Part of a small language model's weights: 23 layers, rotary positions.
Each number is 500 + 40 x the weight over its row's rms, rounded and kept within 0 to 999. Layers, rows and columns count from 0. Numbers have three digits each. The size before them is the row's rms in percent of the matrix's.

# layer 16 MLP up, 512x128, rms 0.364, rows 98-108, columns 0-127
090:486483473479423485477503519494442463459538463614466621538523473437519589460556552434451506544530411481529522474494499427501534467466457526548464539562500537492507513531501479482527422465483486481530495533496518504453459499513462514455476506496526540484533429493446526553496574480525416521504457495516421507442517528520498557491519493560527476478525482446583540540512466444479471473481
095:477520495491508547514482544414509500509524474540523506462444561474543520512439539437536436556487487520552488517488494531457445509486536452464525535420497448515530554506434496550507477488439489456548491572551562490559572504497470471515550475531547460516500403564563458524452528510512515473573533472467461495528531466473555517508452555564472511443411543456515507428509472500497528411467
092:476452543424472515524518475468564420525542531460517547549516466497546549529496491536527531527534493557413523470582550445479469539476540488506529477555517472439512535463467583574490503576511545544531465482504415519454511493485438500510524545495479475471573535476506533511500502440515536456516567468575503569397511527497449456501498542525482552498483437543529489458559473455485451467482
107:541532509501552516485408486531451448563499450571516476437544479560565479411562524531520488528496483421443517477562546548464513511526488567538534430454480426518494543486515453505533438469532476530507525534473451525436514551521535434481559514464446475457522479500576509473548499500511491451480472586524494510477442563512569464502388515481504472524508488537497546478475548466515509499490
114:549595575591552483493497451483570530511432466473479486440526518498478515534517513493523458511484511471440471492500529552495535502547527422494544511478453441510540505519545485558474431505491499483468469459567538449488508411454475529568511523446478513523504448527520465518443497463575540456523504515526542481525429503511456517553515548537460603483520489488484532476512517494606405489555
097:511472452530514497535530500450504416451470554460472460500511500462507444506514473562502574573467473526487504563456492546482536507528501553448546524495435512525496559544503524503468532553485523462518528555476528482532456461535496529520520394476448477561489533459456590507515502467445530502576443549547489515440521500532486491498537522580539438561486492468466468456492542552577415482409
111:508478576542464503499512452554438431516442448546576452470522529440555503443557566494456497480506493548449517511482500524504489499459398460511506546502504491560504521493570503453531528499544490518481459527487463489497528584528551524518478482483474424481505598522550509415479486495571474499528414506451472497501473488541461458542523516498553513531577529529480471580490441558486466469574
094:493498517588516525565505524494478411494508474457528472536423567492509516548471520452573543396470551482437501451509488486492496472536469483493490476439473552512462501395517506482516563461504439513568506547509428481530542513475500527554444509459544507522515537437498459524477520569576543480527506488520488488492504466576495555545468587476524494518511474540459549515558463523462573536428
102:523483529569550459562487536448461420532439437511533483472469548537473481514513469444501480476547491516496534520594529452459518489430517484549556523489500503414503539397464567550550493512539521480476530496560584518473462467501439489485554465475499514536513447484448561429541465505502421497481557536457544497534543502496447473492444520468521478495555549515453497461530565431523459481473
105:446527498521503479472517540431498513527473390469577472490470567438525458512433528534540553450491558450533470506434438529514496480518522467409421524517549486462506495527516566481536522495539462486467497494530536499481482566543506462481514504515550462561441494536503520486454501430520431462534537599533501450493544464501449515485512540416551427494517519548452433475472515535542512478440
102:588513517490482484519535512428483508439570492414494506526516479474485502549551521525519540509542434492426493487462487504627476490556452526510442497508520487536489467448511530546535537480502474519558509545431529449542487482571487542559460447525444458504494456528515496510457525413436496484469471449507487546583415437548505429536447508444486556476502553536447482495499533477481535464477
# layer 16 MLP down (transposed), 512x128, rms 0.364, rows 98-108, columns 0-127
097:532528493537495497528483505466562523542526490609510514535453526509470589500461446488533544424458448407529562552484455545439497497476490522496535504426523457516477521522473539494554497520479502511511510513420449545516509532564472519506599539465504475561542450527460509590549523545489480562504451505543476495524521528470475430437536527501515429517525522491588550532501504482444505564439
102:497566511485483474424537505571503414416520476477503511465548497498547413571469491462503485508497500483547496502457536522500475411507463500508495548507509609539575544526494529559511498481529523546487504537435421484505475485475531526554491545553508615468477495549487507546465450539518520523458488470478538420550563477479414510537445521459498482556544471484511461519538472444540471456533
094:552528558458430470459504485437492488514512484466482469450444501577529513509486500488517485483446600488436425519477555603571437514562545498423470476512498456528446516457494513519486542493455459555448506531550440518489452538508465432472459468564490462537516443564443547498588494536505499557511464460453504493532456480570517537513490553459504506498500521527481473535425477526546485542481
106:515499495462547484500501419452433457489536490497430548499511518478518540553535512475508476470544494526494521505546432513443458396486502503524501469456539530508478578482496511503428511494444493464533440498482470521553520554541563395537531485496523578482498530588481484551541368495564529470541481511532548551498547476522446439493481424482487506478413484470518500504514516521523550554455
107:518408542524472453521504450500505435514529487495533494573472490450517528536510470508518484478475541527536467508538433471532495497493482480492512543381478529456480548486503485516533499536432561460438524460460545580499552515536480605503490535501420478465478400506458511497487434568476538435450519496508499503505508530546500446539506540488442579503506501462498481442524445555441522466606
098:507501465490514501515516550528492552533493521562516516558489527515504485428523477541476477542550470502491520543569423475516532489507499559474556485472500465475472525498539505561546495542485493518434457557488544443474569461458456538403556485472402487462533423414551510500473474440487565463483589500536495429459488464440508414483534517520481526477392486465539529465527520508499477571490
107:490498488517507577492555509562469506457485469516495530499555452456535520483499501442474522526549484485478477439511416540477553532559533464492474543527476496544586481551502446489562547536482436541489527442488555472516552549504517476489487491521511533506475518498593570449482512510550519459556605480525521499493480420529504506457532518510440530363530485507509441469444452560486504422552
097:531504471477509473544503463496556544532492513481489469482511507501497425461528414484560529503586550537475522473508500558547521542469525460519519483560480490427570482491475514451423469526531554582551543514517486568489492430507446554438501464442527548480554488565473564493530449483488569535548486515470501486541400542478428504464541428527449481470444508591493464525558497515499507539508
112:517551530474537498553476474422558501513488509540553518567497447534491571557509523477481487515491468484502471544463516496524535430507490516493461511540523520548545582505445522477523461485501506497506508577550545467541467548487478448539563540485463443486551453540475518434555527546450528586415526562500442457534509473466455507504507627541445545491497484458384490468452535508514480491487
099:546521528464499532525475454489522516495520513528464512458451503462456449502472518491495492518487453514401498491427449487484457553534551470522453493456478405429429439441480483494480521584521517513491489473463562545604488417387540523476520525467518484470576522515436587516528511533504498546444531420489488534497439534449506497482526537497483541492435500499448512508503564557455505534502
095:483525435521514452467488472503516446484465442494584531536560498528509539490425480515520467441533532580477549477542435613455445546463502527520542527431553462493481538461496456483486457507512473487468540506579513519498498482451481551463553523475518579538583520505482506572595507533558552498539476583501539541487474478467466502438552513503563504442497545468536522497489512450519509460545